{"num_hidden_layers": 13, "hidden_size": 64, "num_attention_heads": 2, "num_key_value_heads": 2, "head_dim": 32, "intermediate_size": 128, "vocab_size": 2048, "hidden_act": "swiglu", "norm": "rmsnorm", "norm_place": "pre", "norm_eps": 1e-06, "positions": "rope", "rope_theta": 10000.0, "rope_fraction": 0.75, "qk_norm": true, "attn_scale": 0.319, "bias": "all", "tie_word_embeddings": false, "parallel_block": true, "init": "trunc", "init_std_qkv": 0.071, "init_std_o": 0.0139, "init_std_up": 0.071, "init_std_down": 0.00985, "init_mimetic": 0.7, "optimizer": "muon", "learning_rate": 0.01, "lr_mult_o": 0.776, "beta1": 0.95, "lr_head": 0.0103, "warmup_steps": 0, "schedule": "wsd", "decay_fraction": 0.621, "decay_shape": "linear", "final_lr_fraction": 0.05, "batch_tokens": [16384, 32768, 65536], "max_seq_len": 512, "doc_mask": true, "train_tokens": 121000000, "max_steps": 3727, "dataset": "wikipedia_en"}
Each number is 128 + 32 x the weight over its row's rms, rounded and kept within 0 to 255. Layers, rows and columns count from 0. The size above them is the row's rms in percent of the matrix's.

# layer 2 MLP up, 128x64, rms 0.329, rows 28-62, columns 0-63
size [ 82 117  93 119  97 103 112 105 122 109  88  92 103 121  90 101 113 102 104  91 118  96 119 107  81 114 123 104 126  88 102  92  99  89  73]
[[164 144 164 132 169 119 156 130 119 146 144 135  94 149 114 110 134  78 166 102 218 108 127  94 112  36  84 147 172 159 128 198 110 123 142  94  92 106 157 144 144 119 173 111  87 131 122 147 173 184 121  81 138 102 137  63 102 126 137 131 108 151 148 135]
 [ 59 146 100 113 184 105 162 164 128 135 113 103 168 128 174 125 157 119 150 143  94 110 112 161 110 165 156 135 109 110 143 109 128  92 144 105 107 111  93 126 114 140  91 203  67 119 116  72 164 143  65 159  85 112 101 168 107  88 140 192 114 107  70 150]
 [159 180 102 151  79 138 112  72 157 159 113  90 146 167  91  90 166 112  97 147  62 130 161 141 129 168 195  66 114  98 146 130 173 115  78 156 159 143 126 126 130 121  86 147 155  77 157 103 110 119 130 118  99 164 129 122 113  49 131 170 140 107 151  99]
 [ 83 147 120 138 105 136 113 134 158  33 160 130 111  84 176 144 146 122 170  59 173 186 121 104 140 102 120 178 134 148 110 149  55 131 175 107  26 139 105  68 111 127 120 132 112 139 140 160 116 107 152 130 164 124 130 135 120 122 143 111 132 157 140 138]
 [179 111 111 138  92 111 105  71 112 148 127  91 152 100 114 100 106 131 142 144  89 100 135 126  93 164  89  76 114  61 163 109 174  93 186 152  57 150  84 132  85 140 153 108 137 112 168 147 191 154 175 126 141 113  89 109 143 103 153 136 136  83 174 159]
 [124 133 140 123 136 123 116  89 111  81 139  86  51 173 159 121 156 116 122 129 100 131 135 132  81 137 115 108 146  60 106 120 137 147 120 131 141 125  94  98 132  83 148 212 157 157 129 154 117 165 187 151 124  98  95 168 140  83 190  65 130 142 103  53]
 [199 105 114 157 102 150  85 156 176 126 145 122 102 112 167 126 133 162 122 145 160 125 140 125 108 135 157  80 138 130 139 129 107  98 128 105 182 185 124 166  93 214 162  71 155 111  94  87 189 154 134 111  98 136 116 121 140 143 198 131  78 164  96  91]
 [178 116 114 125 187 164 118 164 113  78 126 132 143 172 107  60  95 136  99 162 132  88  75 116 148 148  93 126 132 121 109 153 179 134  59 153 149 154 146  33 130  99 142 133 123 147 169 141 132 168  80 121 114 149  88  86 140  93  97 134 163 151 168 130]
 [218 166  86 143 123 159 133  97 122  98 171 122  76  85  96 126 127 104 162 120 164 131 132 173 140 138  94 145 133 108 114 176 153 128 112 146 115 189 120 116 146  98 143  40 107  81 107 195 121 132 138  61 101 158 113 148 173 121 141 137 152 114  96 158]
 [ 59 136 159  96 142 115 116 124  94 152  78 133  91 120 105 118 159 129 122 173 119 125 156 115 106 128 150 159 154 120  31 103 128 104  55  70 129  84  80 185 138  99 166 140 204 138 141 129  99 105 101 159 155 157 127 141 134 120 121 135 180 134  90 100]
 [131  56 141  91 107 157  95 182 162 130 126 180 161 106 149  67 134 144 199 123 183 110 145 104 143 176 175 101  90 125 134 147 162  92 165 120 114 102 141 155 107  70 127 129 123 103  52 138 114 127  91 161 100 154 106  99 127 144 139 158 169 177 117 140]
 [126 181 129 148 137 104 157 134 121 152  95 118 163 131 188 120 108  89 150  98 112  68 137 112 205 176  60 153 116 187 124 148 117  91  89 111 154 111 147 148 111 176  84 130 142 180 122 116 193 173  75 139 151 122 132 170 144 171 157  99 131 119  97 138]
 [ 99 146  82 116 124 194 143  56 169 167 169  98 111 115 109 157 185 131  94 122 148 173 141 139 156 118 129 132 126 141  90  88 136 183 129 117 126 182 168 162 125 138  95  90 159  74 137 161 109 116 139  86  27 125 136 144 129  85 134 107 145 129 121  90]
 [ 62 142 127 137 142 119  98  98 126 118  76  94  94 103 147 105 109 150 116 102 156 156 123 138 174 163 168  90 174 152 108 142 101  82 119 141 118  85  92 120  46 157 155 125  96 145 126  80 137  78  87  77 134 139 101 138 135  35 139 131 124 129 131 192]
 [116 138  97 146 173 120  95 118 153 170 137 129 194 141  77 164 167 149 184 145 104 118 134 218 143 170 179 102  69 108 105 137 116 122 110  95  49 150 121 135 129 176  76  56 133 127  96 116 103 110 151 115 110 152 127 140 127 123 110 107 156 105 154 104]
 [107 140  96 117  78 111 138 107 153 134 117 130 101 147 164  75 140 136  89 154  25 124 160 150  98 111 153 134 125 144  96 149 155  82 133 125 119  56  59 114 151 143  93 145  95 161 115 157 127  94 147 140 116 109  95 148 140 168 121  72 182 122 145  50]
 [180 118 140 142 182 102 127 158 165  77 150 128 124 136  95 122 123 171 112 171 105 134  97  88  84  78 127  79 102 184  62 160 139  92 116 150 102 187 132 172 162 125 140 184 140 119 160 120 154 205 127 147 157 127 130 137 122 142  98 146 119 103 152  61]
 [135  86 133 149 100 126 132 122 170 154 125  29 151 166 107  76 143  94 116 139  66 118 158 111 131 160 124 151 127 100 134 106 122 112 109  99  96 136  94 136 160 137 123 128 139  57 120  50 119 169 110 139 133 145  42 124 141 131 145 150 162  60 125 178]
 [148  94 118 126 111 128 130 145 151 129 217 177  98 171 170 117  47 115 103 144 156 116 166 125 149 145 163 195 107 131 141 151  71 147 101 153 100  81 172 115 162 106 180 111 144 135 169 127 131 164  73 111  98 142 105 152 130 145 149 128 157  68 158 157]
 [ 82 133  96  95 135  98 165 152 118 131 139 149 165  95 136 170 170 181 105 141 131 154 127 171 104  45 161 150 137 129 138 173  33 181 183  53 146 121 134 143 134 148 148 156 145  81 123 105 142 143  84 165 114 146  94  96 126  93 121 138 113 140 139 138]
 [189 217 163 109 158 152 154 155  50  94  97 142  88 136  89 141 187  89 143 123 125 174 151 162 131 112 141  73 119 156  69 101 167 142 129 135 130 163 147  92 132  63 117 120 138 108 143 145 110 137 128 100 136 162 133 117 164 119 125 129 162 172 170 161]
 [ 78 187  77  97 123  85 171 141 148 118 154 134 149 145 192 202 182 105 106 124 104 154 108 159 104 187 157 143 146 112 153  76 104 121 137 107 139 121 103 134 159 136  83 184 139 121 114 107  99 110 104 192 104  98 121 189 109 107 139 157  84 148 121 104]
 [102 107 110 168 157 113 136 144 128 178 152 115 171 101 136 134 185 134 125 130 135 146 170 113 133 151 148 100  95 159 162 192  67 130 157 129 119  91 113  94 152 195 144 130 122 185 130  80 162 193 117  75  86 160 113 143 204 135 184 154 121 117 158 120]
 [110 137 135 100 131 110  78 155  93 148  87 102 203 130  96  90 173 131 113 126  92 146 158 133  53 178 150 174  89  86 143 141 125 123 140 194 147 143 134 114 120 155 135 156 134 134 166 149 179 153 150 158 172 131  60 105 146  81  62 151 108 126 162 138]
 [ 66 146  88 118 134 140 161 136 163  93 140  29 158 120 119 139 111 132 137 169 123 148 167 156 144 113 197 147 130 144  86  58 137 133 107  79  95 123 115 118 124 105  97 135 167 125 102  84  57  63 103 135 118 126 126 102 146 153 118  79  96 101 140  91]
 [130 190 124  81 133 126 112 159 105 119 120 120 127  82 201 173 123  62 146  70 185 110 102 145 142  95 154 115 167 105 156 100  83 114 150 166 103 124 139  94 105 161 123 112 136 143 142  90 171 104 114 106 121 106 144 162 134 152 156  90 146 208  98 194]
 [ 66 161 139 115 147 157 111 196  85 156 134 149 159 177 173 158 157 121 179 109 162 123 110 186 127 168 150 149 155 120 121 162 128 134 110 165 114 133 105 175 126 163  54 118 119  82  94 105 111 129  30 131 117 115 147 166 151  78 136 112 105 113 113 126]
 [158  85  96 123 126 163 146 172 111 211 141 123 110  96 173 130 147 138 129  98 210 157 125 201 138 144  75 162 177 113 149 142 165  97 119 205 111 102 163 162 143 131 143 127 106  81 148 169 129  99 104 130 122 146 160 121 112  85 129 152 113 156 114  83]
 [141 112 146 198 136  57 129 149  89 116 130 165 112  98 108 144 127 171 102 162 157  98 126  88 182 151 162 135 121 157 132 221 126 173 129 113  96 154 102  92 149 193 121  88 150 117 193 141  96 104 100 137 128 110 130 118 103 123 129 153 152 195 172 127]
 [179 101 146 138 184 162  96 149 141 160 135 116  76  92  91 135 129 116 106  93 167 137 108  59 147 168  72 174 157 125 142 125 163 114 167 159  73 121 137 132  62 136 199 130  81 154 142 172 124 121 152 100 109 126 182  97 124 122 159 185 122 152 143 133]
 [119 130  83 107 112 177 105  67 139 153 124  86 180 115 164 170 150  99 112 119 114 156  80 141  87 152  97 130 139  73 161 104 162 102 130 136  86 178 178 144 112 199  92 119 106 133  94 130 135 113 154  82 144  91 114 147 132 172 134 205 136  95 180 113]
 [147  99  86 100 105 136 172 168 116 172  91 101 116 178  65  82 143  84 103 110 178 123 118 138 102 174 157 113 179 129  76  71 137 142 153 200 165 156 130 145 142 177 131 129 112 118 127 136 167 140  97 144 162 105 110 152 152 140  78 119 105 187 163  99]
 [180 142 145  98 140 100 144 141 142 119 116 150 190 102 213 162 157  77 139 167 145 157  95 168 120 113 129 145 148 182 101 135 122 102 188 125 180 153 125 111  68 179 113 121 119 142 106 162 139 132 123 182  80 105 137  85  68  84 132 167 134 130 165 118]
 [151 111 172  92 139 122 138 166 171 190 109 106 161 161 106 106 106 183 121 148 124 126 134 179 103  86 120 106  94 100 139 160  94 158 129 194 111  73 153 154 146 193 112 156 137 137  67 128 179 150  72  92 167  96 139 118  78 140 104 141  74 111 116 134]
 [110 202 138  71 133 145 129 132 116 147 168 127 136 111 100 113 186  91  87 226 151 160  88 132 123 162  96 231 156 119 140 123 118 149 129 148 141 155 106 160 121  86 105 106 148 163  94 141 105 117 158 193 130 164 118 150 115 104 140 150 161 112 136 119]]
# layer 2 MLP down (transposed), 128x64, rms 0.15, rows 28-62, columns 0-63
size [ 99 112  95 115  93 100 106 104 111 113  86  97  97 128  90 105 121  97  99  85 120 101 110 108  92 114 107  94 119  93 100  85  89  86 100]
[[153 148 161 178 134 102 101 178 109 134 157 109  90 190  69 107 127 149 135  95 210 135 105 125 111 112 134 171 131 101  85 158 106 163  46 149 123 179 109 120 102 171 146 177 114 106 141 125 140  89 180 149  70  87 126 160 141 143 100 138 143 129 101 128]
 [170 127 121 155 141  15 202 119 102  60 126  76 164 114 135 151 132 102 130  79 131 114 121 125 142 171 139 179 170 116 139 110 162  91 100 122 119 127 107 131 108 140 135 185 118  84  80  70 127 142 105 153 116 121 127 103 173 101 139 112 131 130  76 112]
 [197 173 101 148 126 124  88  66 133 183 128  89 180 123  81 113 173 141  96 147  85 183 131 161 184 134 170 115  88  89 108 124 184 115 124 128 108 133 146 162 146 119 122  97 105 120 116 126 135 124 121 137  98 111  83 112 102  90 196 203 129 112 132 154]
 [148 116 101 125  99 140 113 164 138  98 125 100 137 125 124 144 116 140  86 142 166 120  97 152 168 101 111 114 138 101  93 193  51 142 196 117  50  97 116  72 125  71 131 126  99 197  95 185 170 150 145  73 147 124 146 127 133 127 150  76 118  97 115 147]
 [162 127 119 124 202 166 170  87 134 157 170  82 116 155 122 111 122  74 136 111 108 142 129  99 111 163 151 121 124 127  93 105 132 110  89 133 162 143 193  62 154 188  95 176 110 163 115  76 122  83 116 101 107  91 120 135 136 193 117 139 162 154 183 161]
 [147 155 125 126  97  70 136 144  91 122  96 129 169 113 123 132 102 122 106 182 148 131 165 139 129  69 118 129  94 180 141  99 119 121 115 137 153 138 129  78 110 132 117  83 124 132 156 149 131  92  85  98 171 166 200  99 105 138  48 203 109 136 112 211]
 [ 47 117 119 138 157 120 192  98  87 125 191 115 196 134 112 156 137  88 157 138 121 141 123 193 177 133 156 149 131 122 146 130 149 177 142 116  64  77  97  91 164 120  84 114  93 181 122 112 152 163 143 122  91 147 109  57 121 139 111 142 124 109 129 128]
 [114 153 140 131 121 105 106 113 129 116 146 114 111 116  86 101  82 138 147  93 119  74 119  85  82 126 213 127 160 141 183 155 172 104 137 197  97 134  68 176 107 117 176 132 129 115 191 146 105 201  98 154 141  87 102 117 127 178 100 138 165 132 133 125]
 [113 138  91 132 176 162 105 132 154 140 147 191  68 136 197 135 152 133 123 125 153  50 133 115 188 150 119  79 184 192 120 128 148 121 104  91  80 144 106 104 112 156 122 165 175 129 144  92 141 135 153 109 166 150 176 105 111 105 176 113 110 146 178 134]
 [ 57 160 173 111  96 133 160 144  80  86 120 161 124 101  84 145 131 104 135 219 127 189 137 105 148  79 120 130 112  90 104 101 130  96 130 120 118 129 144 139 117  96 125 151 155  97  59 117 140  96 141 159 116 117 127 186  69 143  67 164 149  98 155  98]
 [109 184 127 133 155  89 139  96 100 143 117 143 107 144  98 186  91 110  49  95  99 170 120 149 125 101 109 152 157 155 137 189 116 130  96 141 186 149 160 126 114 178 143 139 132 153 192 186 120 151 125 130 175 137 190 147 113 101 124 108  70  74 136 103]
 [178 112 152 161 154 129 173 197 123 144 149 111 179 161 113 113 150 122 115 132 180 146 115 122 124  86 107 139 108  64 154 112 131 110  63 122 105 133 162 135 117 141 155 140  77 107 186 112 126 175 144 153  84 122  70 147 115  57 125 136 160 182 175  78]
 [197 141 161 151 129 123 143 123  97 120 131 138 121  97  87 120 124 114 158 140  66 136 132 140 255 107 114 137 159 152  66 151 179 172 149 110 118 148  94 174 115 107 156 121 104 122 126  78 156 114 172 111  56  89 123 103 148 113 130 127 131 123 106 130]
 [ 69 141  99 141 119  90  53  90 122 141  89 136 160  91 109 119 161  64 154 148 131 128 133 141 182 160 165  96 149 138  91 121 140 148 122 148 125 124 121  94  61 110 151 110 100  83  60 105 151  80 103 124 133 127  79 185  90 123 170 158 186 128 126 105]
 [ 72 168 122 171  92 140  53 128  99 151 142 137 143 120 122 102 155  87 122  62 127 167 142 150  87  64 140 109 169 161 141 162 162 131 101 105 179 161  64  80 129 153 146 153 113 162 143 139  82 173 111 155 139 113 136 163 139 133  70 102 162 122 126 172]
 [113 109 178 181 152  97  80 121  91 128 145  88 168 167 105 149 135 159 157 156 142 153  85 141 111 175  89 121  67  99 159 150  94 180 113 117 151 134 189 161  80 134 174 142 171 103 100 118 136 152 125 137 161 128 154  94  95 121 110 190  89 155 107 190]
 [116 145 134 121 119 115  88  85 161 148  96 116 116 118 107 129 134 149  98  72 151  99 199 171 179 180  96 145 178 191 119 168 123 135  83 160 145 171 159  77 180  82 146 142 145 167  93 113 142 109 170 101 137  89  98 108  82 116  88 146 146  76 134 119]
 [ 81 132 104 142  72 131 114 116 141 116  98  67  87 156  64 102 106 161  83 125 121 141 141 148  89 181  88 102 128 127 151 109 133 110  86 120 152 175 143 110 133 180 153 111  71  77  65  72 160 109  94 103 130  86  56 117 128 148 118 119 158 114 120 102]
 [ 68  96 160 167 172 120 116 103 112 125 150 167 137  92  79 107 178 144 140 134 141  87  80 177 128 117 102 101 109 105 135 142 181 103 148 114 118 184 109 154 183 152  37 130 128 128  93 173 174 104 192 152 111 137 160  92 125 140 157 156 105 130  99 123]
 [107 125 130 130 159  89 119 173 150 144  80 130 117 110 178 164 130 160 202  59 117 187 137  61 127  86 151 156 120 172 173  88 169 136 102 130  96 131  62 105 167 147 147 145  87 151 136 131 162  91 153 128 146  97  90 128 132 161 142  73 143 137  93 117]
 [139  73 194 110 135 104  99 123  71 127 103  57 120 116  78 158 155 100 135  41 136 186 164  60 125 123 123 115 148 163 130  73 143 133 106 165 185 184 131 119 155 106 125 112 168 125 140  90 161  90 121 120 104 171 113 129 112 144 140 117 119 138 101 125]
 [146 124 105 128 113 167 117 142 140 138  69 135  92 151 145 116  78 135 106 178  91 114 116 144 131 117 106 121 113 114 134 136 129 132 130 163 156 106 105 169 120  33 135 151 109 143  48 154 134 141  72 112 131 194 129 184 209 176 113 144 107  66 100 144]
 [144  79  90  96 151 106 178 117 160 109 165 172 143 152 178 148 141 102 142 126 159 107 185 140 136  98  95 116 105  89 189 164 115  86 155 154 108 136  89  89  68 149  88  84 158  78 133 137 175 128 165 124  56 124 129 155  98 143 141 110 137  66 118 111]
 [138 106 146 155 143 116 147 173 163 134 161 162 125 119 111 132 123 129 141 136 159  89 109 137 180 115 122 128  71 106 138 126 175  91 149 153 157 138  98 118  55 178 170 135 143 106 178 189  88 107 108 175 117 103  87  83  82 103 123  62 119  87 206 127]
 [147 103 153 147 165 134 144 157 137 116  94 112 112 128  68  98 109  87 128 136 169 122 161 175 148 171 152 157  91 129 215 164 149 123  91 141 137 130 125 158 158  80 188  93 151 154 137 164 123 135 116 208 124 130 112 149 120 186 115 170 102  49 115 150]
 [140 112 112 147 144 164  83 176  80 104  79 125 146  94 166 144 114 121 199 124 110 163 127 130 140  85 101  70 114 162 165  62 116 100 193 117 153 112 104 128 122 157 105 132 109 124 192 112  95  94 118 130 128 124 155 155 149 154 109 180 118 138 111 223]
 [ 95 123  83  64 142 111 121 187 116  98 186 119  91  88 135 138 180 122 115  84 133  78 107 101 172 167 158 164 113  72 132 113 116 119 151 156 145 172 129 168 139 140 176 130  91 126 151 119 143  58  44 164  93 158 130 125 135 121 147 137  80 138 149 123]
 [ 85 129 117 107 142 161 111  97 109 195 150 164 167 100 122 123 142 155  36  94 109  69 114  86 146 118 163 158 174 164 138  98 107 159  97 155 171 107  98 112 102 118 114 124 133 186 107 117 124 178 151 119 154 100 125 186 137 140 177 182  82 127 124  92]
 [121 173 135 100 186 200 122 105 160 127 187 142 133 188 173  89 150 119 136 114  99 147  96 101 106 132 111  99  90 102 160 157 103 101 140 109 178  83 180 121 119  93 140 145 110 142  87 135 189 123 196 124 165 138 154 136 170 161 147 100 134  70  98 108]
 [139  63 142 115 132 156 113 154 143 137 142 158 110  66 137 119 111  98  86 123  78 122 156 114 228  91 171 139 110  75  97 135 128 132 143 139  82 164 100 163  50 172 138 134 120 146 134 133  55 126 169 122 128 118 138 103 167 144 118 159  92 167 146 158]
 [168 157  91 123 149 136 189 156 141 187 207  97 117  91 134 105  83  89 153  88 120 113 120  80 185 127 135 148 127 148  96 104 191 143 162 106 149 146 119 105 100 100 129 118 117 179 122 117 148  98 131 194 146 120 186  90 152  99 142  83 107 107 151 172]
 [ 78 103 136 103 129 143  71 152 131 105 157  57 155 125 120 102 149 154 133 155 119 188 122 120 128  85  71 172  74 146 178 104 115 110 142 129 142 145 157 177  99  98  83 119 159 148 176 172 151 139 117 129 107 106  94  98 116 151 168  83 117  51 167 164]
 [121 177 101 164 124  84 166 163 115 159  76  61 136  79 157 129 128 133 166  64 136  97 151 165 127  92 146 108 108 148 116 175 159 128 144 162 159 153 104 188 103 134  84 175 107 187 120 141 100 148 144 143 131  93 207 123 136 150 117 100 158 155 168 125]
 [150 169 116  81 116 142 129 160  93 167 160  73 144 175  93 121  86 114 112 111 109  94 121  76 159 140  72  83  90  83 139 160 108 182 137 172  99 107 168 135 142 101 129 126 124 112  67 161 152 150  71  77 176 124 149  98  61 135 118 124 107 104 116 158]
 [100 131  96  42 147 113 142  93 122 182 124 146 120 152 129 113 113  57  81 142 111  87 168 153 100  72 124 179  96 157  81 144  88 152 141 139 141 165  83  73 143 105 168 131 156 166 103 163 132 155 158 144 109 172 135 104 104 100 135 144 192 138  96 135]]
# layer 2 MLP gate, 128x64, rms 0.317, rows 29-63, columns 0-63
size [111  99 110  87  96  97 105 125 114  93 123  92 115  84  93 112 109 111  96 111 102  95 113  86 105  98  96 109  91 103  97 102  94 101 101]
[[119 112 101 134 174  43 192  92  86  72 116  94 177 136 137 147 102 108 152 138 115  87 127 134 131 129 106 161 157 103 118 116 133 113  98 122 113 128  85 153 124 137  88 177 122  99 116  94  96 149  95 145 131 120 111  66 217  89 111  55 127  97 110 131]
 [133 134  99 135 128 106  78  97 115  57 112 119 133 173 109 133 141 119 120 157  92  98 104  94 146 168 130 182  54  76 169 113 170 164 102  64 152 116 102 149 144 111 113 157 129 115 197 136  90 126 155 161 136 132 119 100 101  47 122 189 157 119 121 136]
 [179 110 124 138 140 132 158 134 142  27 152 114 119 154 119 129 121 115  80 193  94 133 156  99 149 138 103 124 118 140  58 212 137 170 162 101  77 142  99 113 132  72 144 184  76 137 191 140 135 106 127 123 137 102 134 125 154 104 129  91 149 110 118 154]
 [113 135 169  56 171 165 145 113 137 149 115  87 153 121 136 114 120 112 157 110 159 108 144 167 160  67  83 115 183 130 161 167 203 114  91  92 158 168 167 202 112 144 168 117 174  73 137 132 143 126 128 118 110  94 149  88 140 149 141 141 121 172  84 137]
 [131  91 141  70  84 121 111 164 115 151 120 120 141 168  91  78 100 118  67  72 163  99 104  99 100  82 100  60 133  99 121 186 138  49 174 145 148  77 145  96 141  82 181 111 137 114 106 149 163 118 110 128 151 131 157 100 157 160 115 116 122 149 158 127]
 [157 115 199  98  87 120 101 119  86 120 157 130  93 118 109  70 160 116 142 159  99 141 158 100  90 106 134  80 171 150 126 137 127 101 113 157 184 183 132 161 208 166 155 137 150 123 128 137 194  91 139  95 155  83 125 127  98 127 163 102  75 174 103 146]
 [ 91  84 117 141 132 106 152 183 104 101 113 175 126 178 175 134 151 152 137 122 108 165 168 145 150 145  64 112  66 126  84 127  96 153 146  61 190 139 183 110 175 112 118 160 133 130  78 108 154  55 132 111  79 163 140 100 140 113 166 128 103 124 141 135]
 [179 120 121 140 145 159 164 186  71  39 177 128 105 177  83 125 119  79 162 146 130 145 142 187 143 119 140 119 128 107 127 131 131  57  74 159 128 138 130 116 132 111 116 100 124  70 102 150 102  96  85  98  84 127 121 138 146 118 136  96 115 132  68 177]
 [122 156 158 108 117 106 112 125  61  76 163 171 132  94  67 156 119 106 125 185 141 181 116 100 169  98 101 115 184 133 133 145 129  73  64 148  61 108  92 144 113 100 119 171  87 115 118  89 103  92 101 140 112 126  97 140 129 109  73 137 162 118  78 145]
 [157 117 100 120 109 169 154 146 129 133 174 128  85 100 124 135 164 118 119 116 156 117 114 108 104 127   1 130 245 130 100  98 158 132 163 158 116 121 146 158 128 108 149 145 101  82 129  73  93 127 117  79 140  94 132 123 125 130 147 128 100  99  94 161]
 [106 112 197 117 149 116 109 117  93 115 117 190  95 119 137 127 126 154 137 139  87 193 101 142 119  78 211  54 113 148 155 128 139 113 149 163 160  96 131 143 193 104 157 140 154  74  78 176 124  93 135 114  81 156 128 115 105 124 159 177 149 158 135 130]
 [157 125 152 163 128 122  89 162 146 116 108 121  96 129  79 142 156 127 152 160 107  72 126 107 160 134 125 138  99  99  59 108  93 219  81 136 136 147  89 188 163 131 162 135 175 110 136  55 156  92 176 109 107 141 152 157 102  98  79 136 129  96 154 100]
 [ 84  69 146 145  99  91  91 109  86 122  64 163 144 129 126 156 144  79 150 133 138 185 138 133 129 213 120 152 131 104 108 176 161 115  93 121  89  95 103 132 125 123 169 121  61 102  84  84 120  97  85 126  94  92  70 151 115  92 148 120 124 128 102 163]
 [105 148 137 147 108 108  81 131 108 151 147 128 168 114 139 127 168  89 122  77 123 159 136 183  81  61 101  90 162 158 147 168 157 150 102 136 113 166  95 141 143 200 122 154 116 161 186  93 108 166 105 151  91 129 145 168 125 107  44  90 158 107 125 169]
 [106 117 131 119 110 139 112 148 102 136 128  86 116 175  70 110 144 141 134  30 141 118  68  82 159 121  84 142 129 159 208 145 161 146 139 164 111  87 162  93 106  98 186 116 131 100 140 112 159 163 134 120 118 133 184  87 156 174 145 157  91 166 118 157]
 [216 122 149 159 121 128 178 165  62  97 140 128 124 157 174 179 126 137 180 198 126 103  77 130 106 105 152 166 104 136 110 162 156  94 124 102 145 128  75 140 102 122 191 124 150 107 171 168 155 113 147 150 139 115  98  88 124 159 110 130 137 125 175  84]
 [ 96  96 123 151 136 143 152 152 136  88 119  79 156 161  68 135 133  93 153 130 102 136 176 220  73 131 120 131 128 102  98 129 135 150 120 121 115 175 110 144 114 158 168 145  85  84  73  35 154 111 108 101 117  92 111  97 141 125  96  63 121 110  96 125]
 [135  85  78 106  74 151  85 154 143 150 122  71 145 104 159 164  77 121 149  39 133 133  83  97 145 139 113 211 122  95 172 147 160 153 151 150 103  87 140 113 100 104 159 110  99  77 150 113 112 123  93 107 117  89 171 110 122 181 146 109 115 129 151 111]
 [189 133 151 149 132 100 151 133 126 146  97  91 144 139 198 179 103 102 152  66  64 151  79 117 100  81 126 116  87 113 161  90 171 140 157 133 118  55 113 115 115  78 124 108  98 130 135 131 131 148 171 131  67  75  96  96 129 176 126  97 130 164 106 130]
 [155  55 109 125  84 118  96 133 156 131 170 110 152 149 192 111  71 139 103 156 105 119  74 134  79 104 106 141 135 108 164 182 114 137 168  77 136  94  86 157 133 122 160 169 129  68 122 102 163 158 128 122 121 119 108  92 137 145  80 129  63  60 126 128]
 [111 107 130 101 131 162 104 155 136 122 112 151 164 184 119 114 106  94 123 192 114 140 139 173 162 102 102  82 150 122 101 127 117 144 159 132 123 117  90 192 140  68 158 180  99 106  50 155 136 135  47 109 104 167 124 166 190 136 126 130  89 100  77 118]
 [149  99 113 151 139 111 159 163 172  42 185 176 155 114 184 149 119 148 124 130 129 115 152 141 137 112  64 208 117 106 161 180  87 149 164 184 124 115 130 137 114 160 133 143 134  96 157 137 141 100 121 148  98  96 181 127 160 164  97 105 131 100  71 104]
 [120 109 135 150  86 182 109  96 114  84 173 170 105 110 148 151 138 171 171 149 126 126  83 139 146 164  80 156 160 106 171 186 126 171 189 109  97 129  85 112  98 160 151 148 128 152  72 126 130  61 114 138 123  92 152  80 103 134  71 159 106 174 150 151]
 [162 136 157 119 149 127 124 158 176 153  68 116 135  93 133 173 122  77 143  96 113 128 141 187 165 150 135 133  89 158 179 135 103 154 126 125 129 100 141 205 137  70 149 144 131 132 153 175  91  81 123 197 131  87 118 169  91 135 101 208 103 120 121 160]
 [185 120 127 141  88  76 199 112 119 100 175 113 155 189  97 171 109 162  94 121 145 163 125 102  90 126 100 188  87 107 103 144 150 120  50 125 125 151  85 113 132  82 126 127 113 165 154 144 130  44 165 128 117  88 134 107 141 132 160 146 131 128 126  82]
 [128 126 100  97  72 164  87 144 135  80  98 110 111  91 110 158 130 103  86  92 123 214  93 142 134 130 113 115 136 122 117 135 120 110 146 167 149  91  91 132 113  99 223 154 151  81 169 116 139 116 178  68 135  98 141 129 100 128 108 185  72 134 166 104]
 [120 143  92 151 128  90 140 147  61 105 129 102  94 141 179 162 156  80 138 136 154 177 173 164 120 120 153  83  38 140  83 161 126  99 174 147 107 131 161 135 160 121 122 123 144 112 168 117 125  49  62 145  99 153 144  87 100 139 102 147 136 139  79 130]
 [105  72 149 159 154 130 125 154 117  85  78 167 131 167 112 145 117  85 107 127 132 125 119  40 117  72  71 117 104 115 128 151 131 148 157 134 138 108 156  95 205  87 167 119 138  89 175 140 131 173  91 154 161 154 176 107 148 142 134  89 176 122  97 174]
 [ 94 140 133 132 111  76 125  94 144 109 119  67 158 127 168 155 162 162 182 103 147 121  78 146  77 144  95 154  96 158 131 107 125 114 152 105 196  93 104  93 174  89 128 110 127 115 104 141 197  70  95 198  98 117 147 112 111 123 127  61 162 108 145 131]
 [173 149 164 124  97 154  87 146 133 109 112 143 161 133 122  51 149  97 114 131 155 129 195 158 111 127 160  89 107  98 182 119  98  95 104 104  73 150 166 126 195 134  55 115 152 148 127  61 134 166 126 127 124 118 121  90 146 166 106 101  81  94  88 106]
 [178 174 115 132 165  92 163 134 110 136 130 163 152 124 109 173 132 156 134 138 137 116 120 173 110 106 111  49 214 145 158 124 161 110 101 148 116 167 129 112 174 100 163 159 143 112  58 139 129 127 108 145  56 117 181 114 118 125 137 138 114 193  87 178]
 [171 148 114 136 155 160  87 163 104 147 134  71  89 211  89 161  89  64 151 125 163 132 108 100 108 170  89 170 119  95 111 124 131 152 144 189 106 163  85 146 155 115  99 148 106  84 133 132 118 152 138 132  74 103 136  76 137 178 145 122 155  72 113 110]
 [141 149 117 142 132 132  72  78  89  79 125 133  68 130 128  97 167  87 171 150 120 136 128  98 136 189 150 147 149 159  82 111 155 126 120 112 118 224 113 109 130 130 154  99 104 112 179 119  97  96 171 135 115 151  99 125 201  93 158 125 203 145 154 117]
 [127 165 154  22 125 109 150 140 140 149 154 168 176 156 146 121 111  74 123 171  94  78  91 138 127 143 141 115  99 108 186 127  91  90 118  71 113 141 117 102 128 157 113  84 123 171 160 100 124  71 106 104 117 142 136 140 133  78 146 163 165 169 147 186]
 [153  84 127 111 185  91 162  84 112 107 152 149 148 190 128 122 152 148  81 126 130 154 182 173 167  88 106 113  94 159  95  92  83 116 154 139 133 139 125  74 170 146 165  94 125 151 166 136 137  68 133 163  88 178 114 111 151 101 137 146 106 176  55 126]]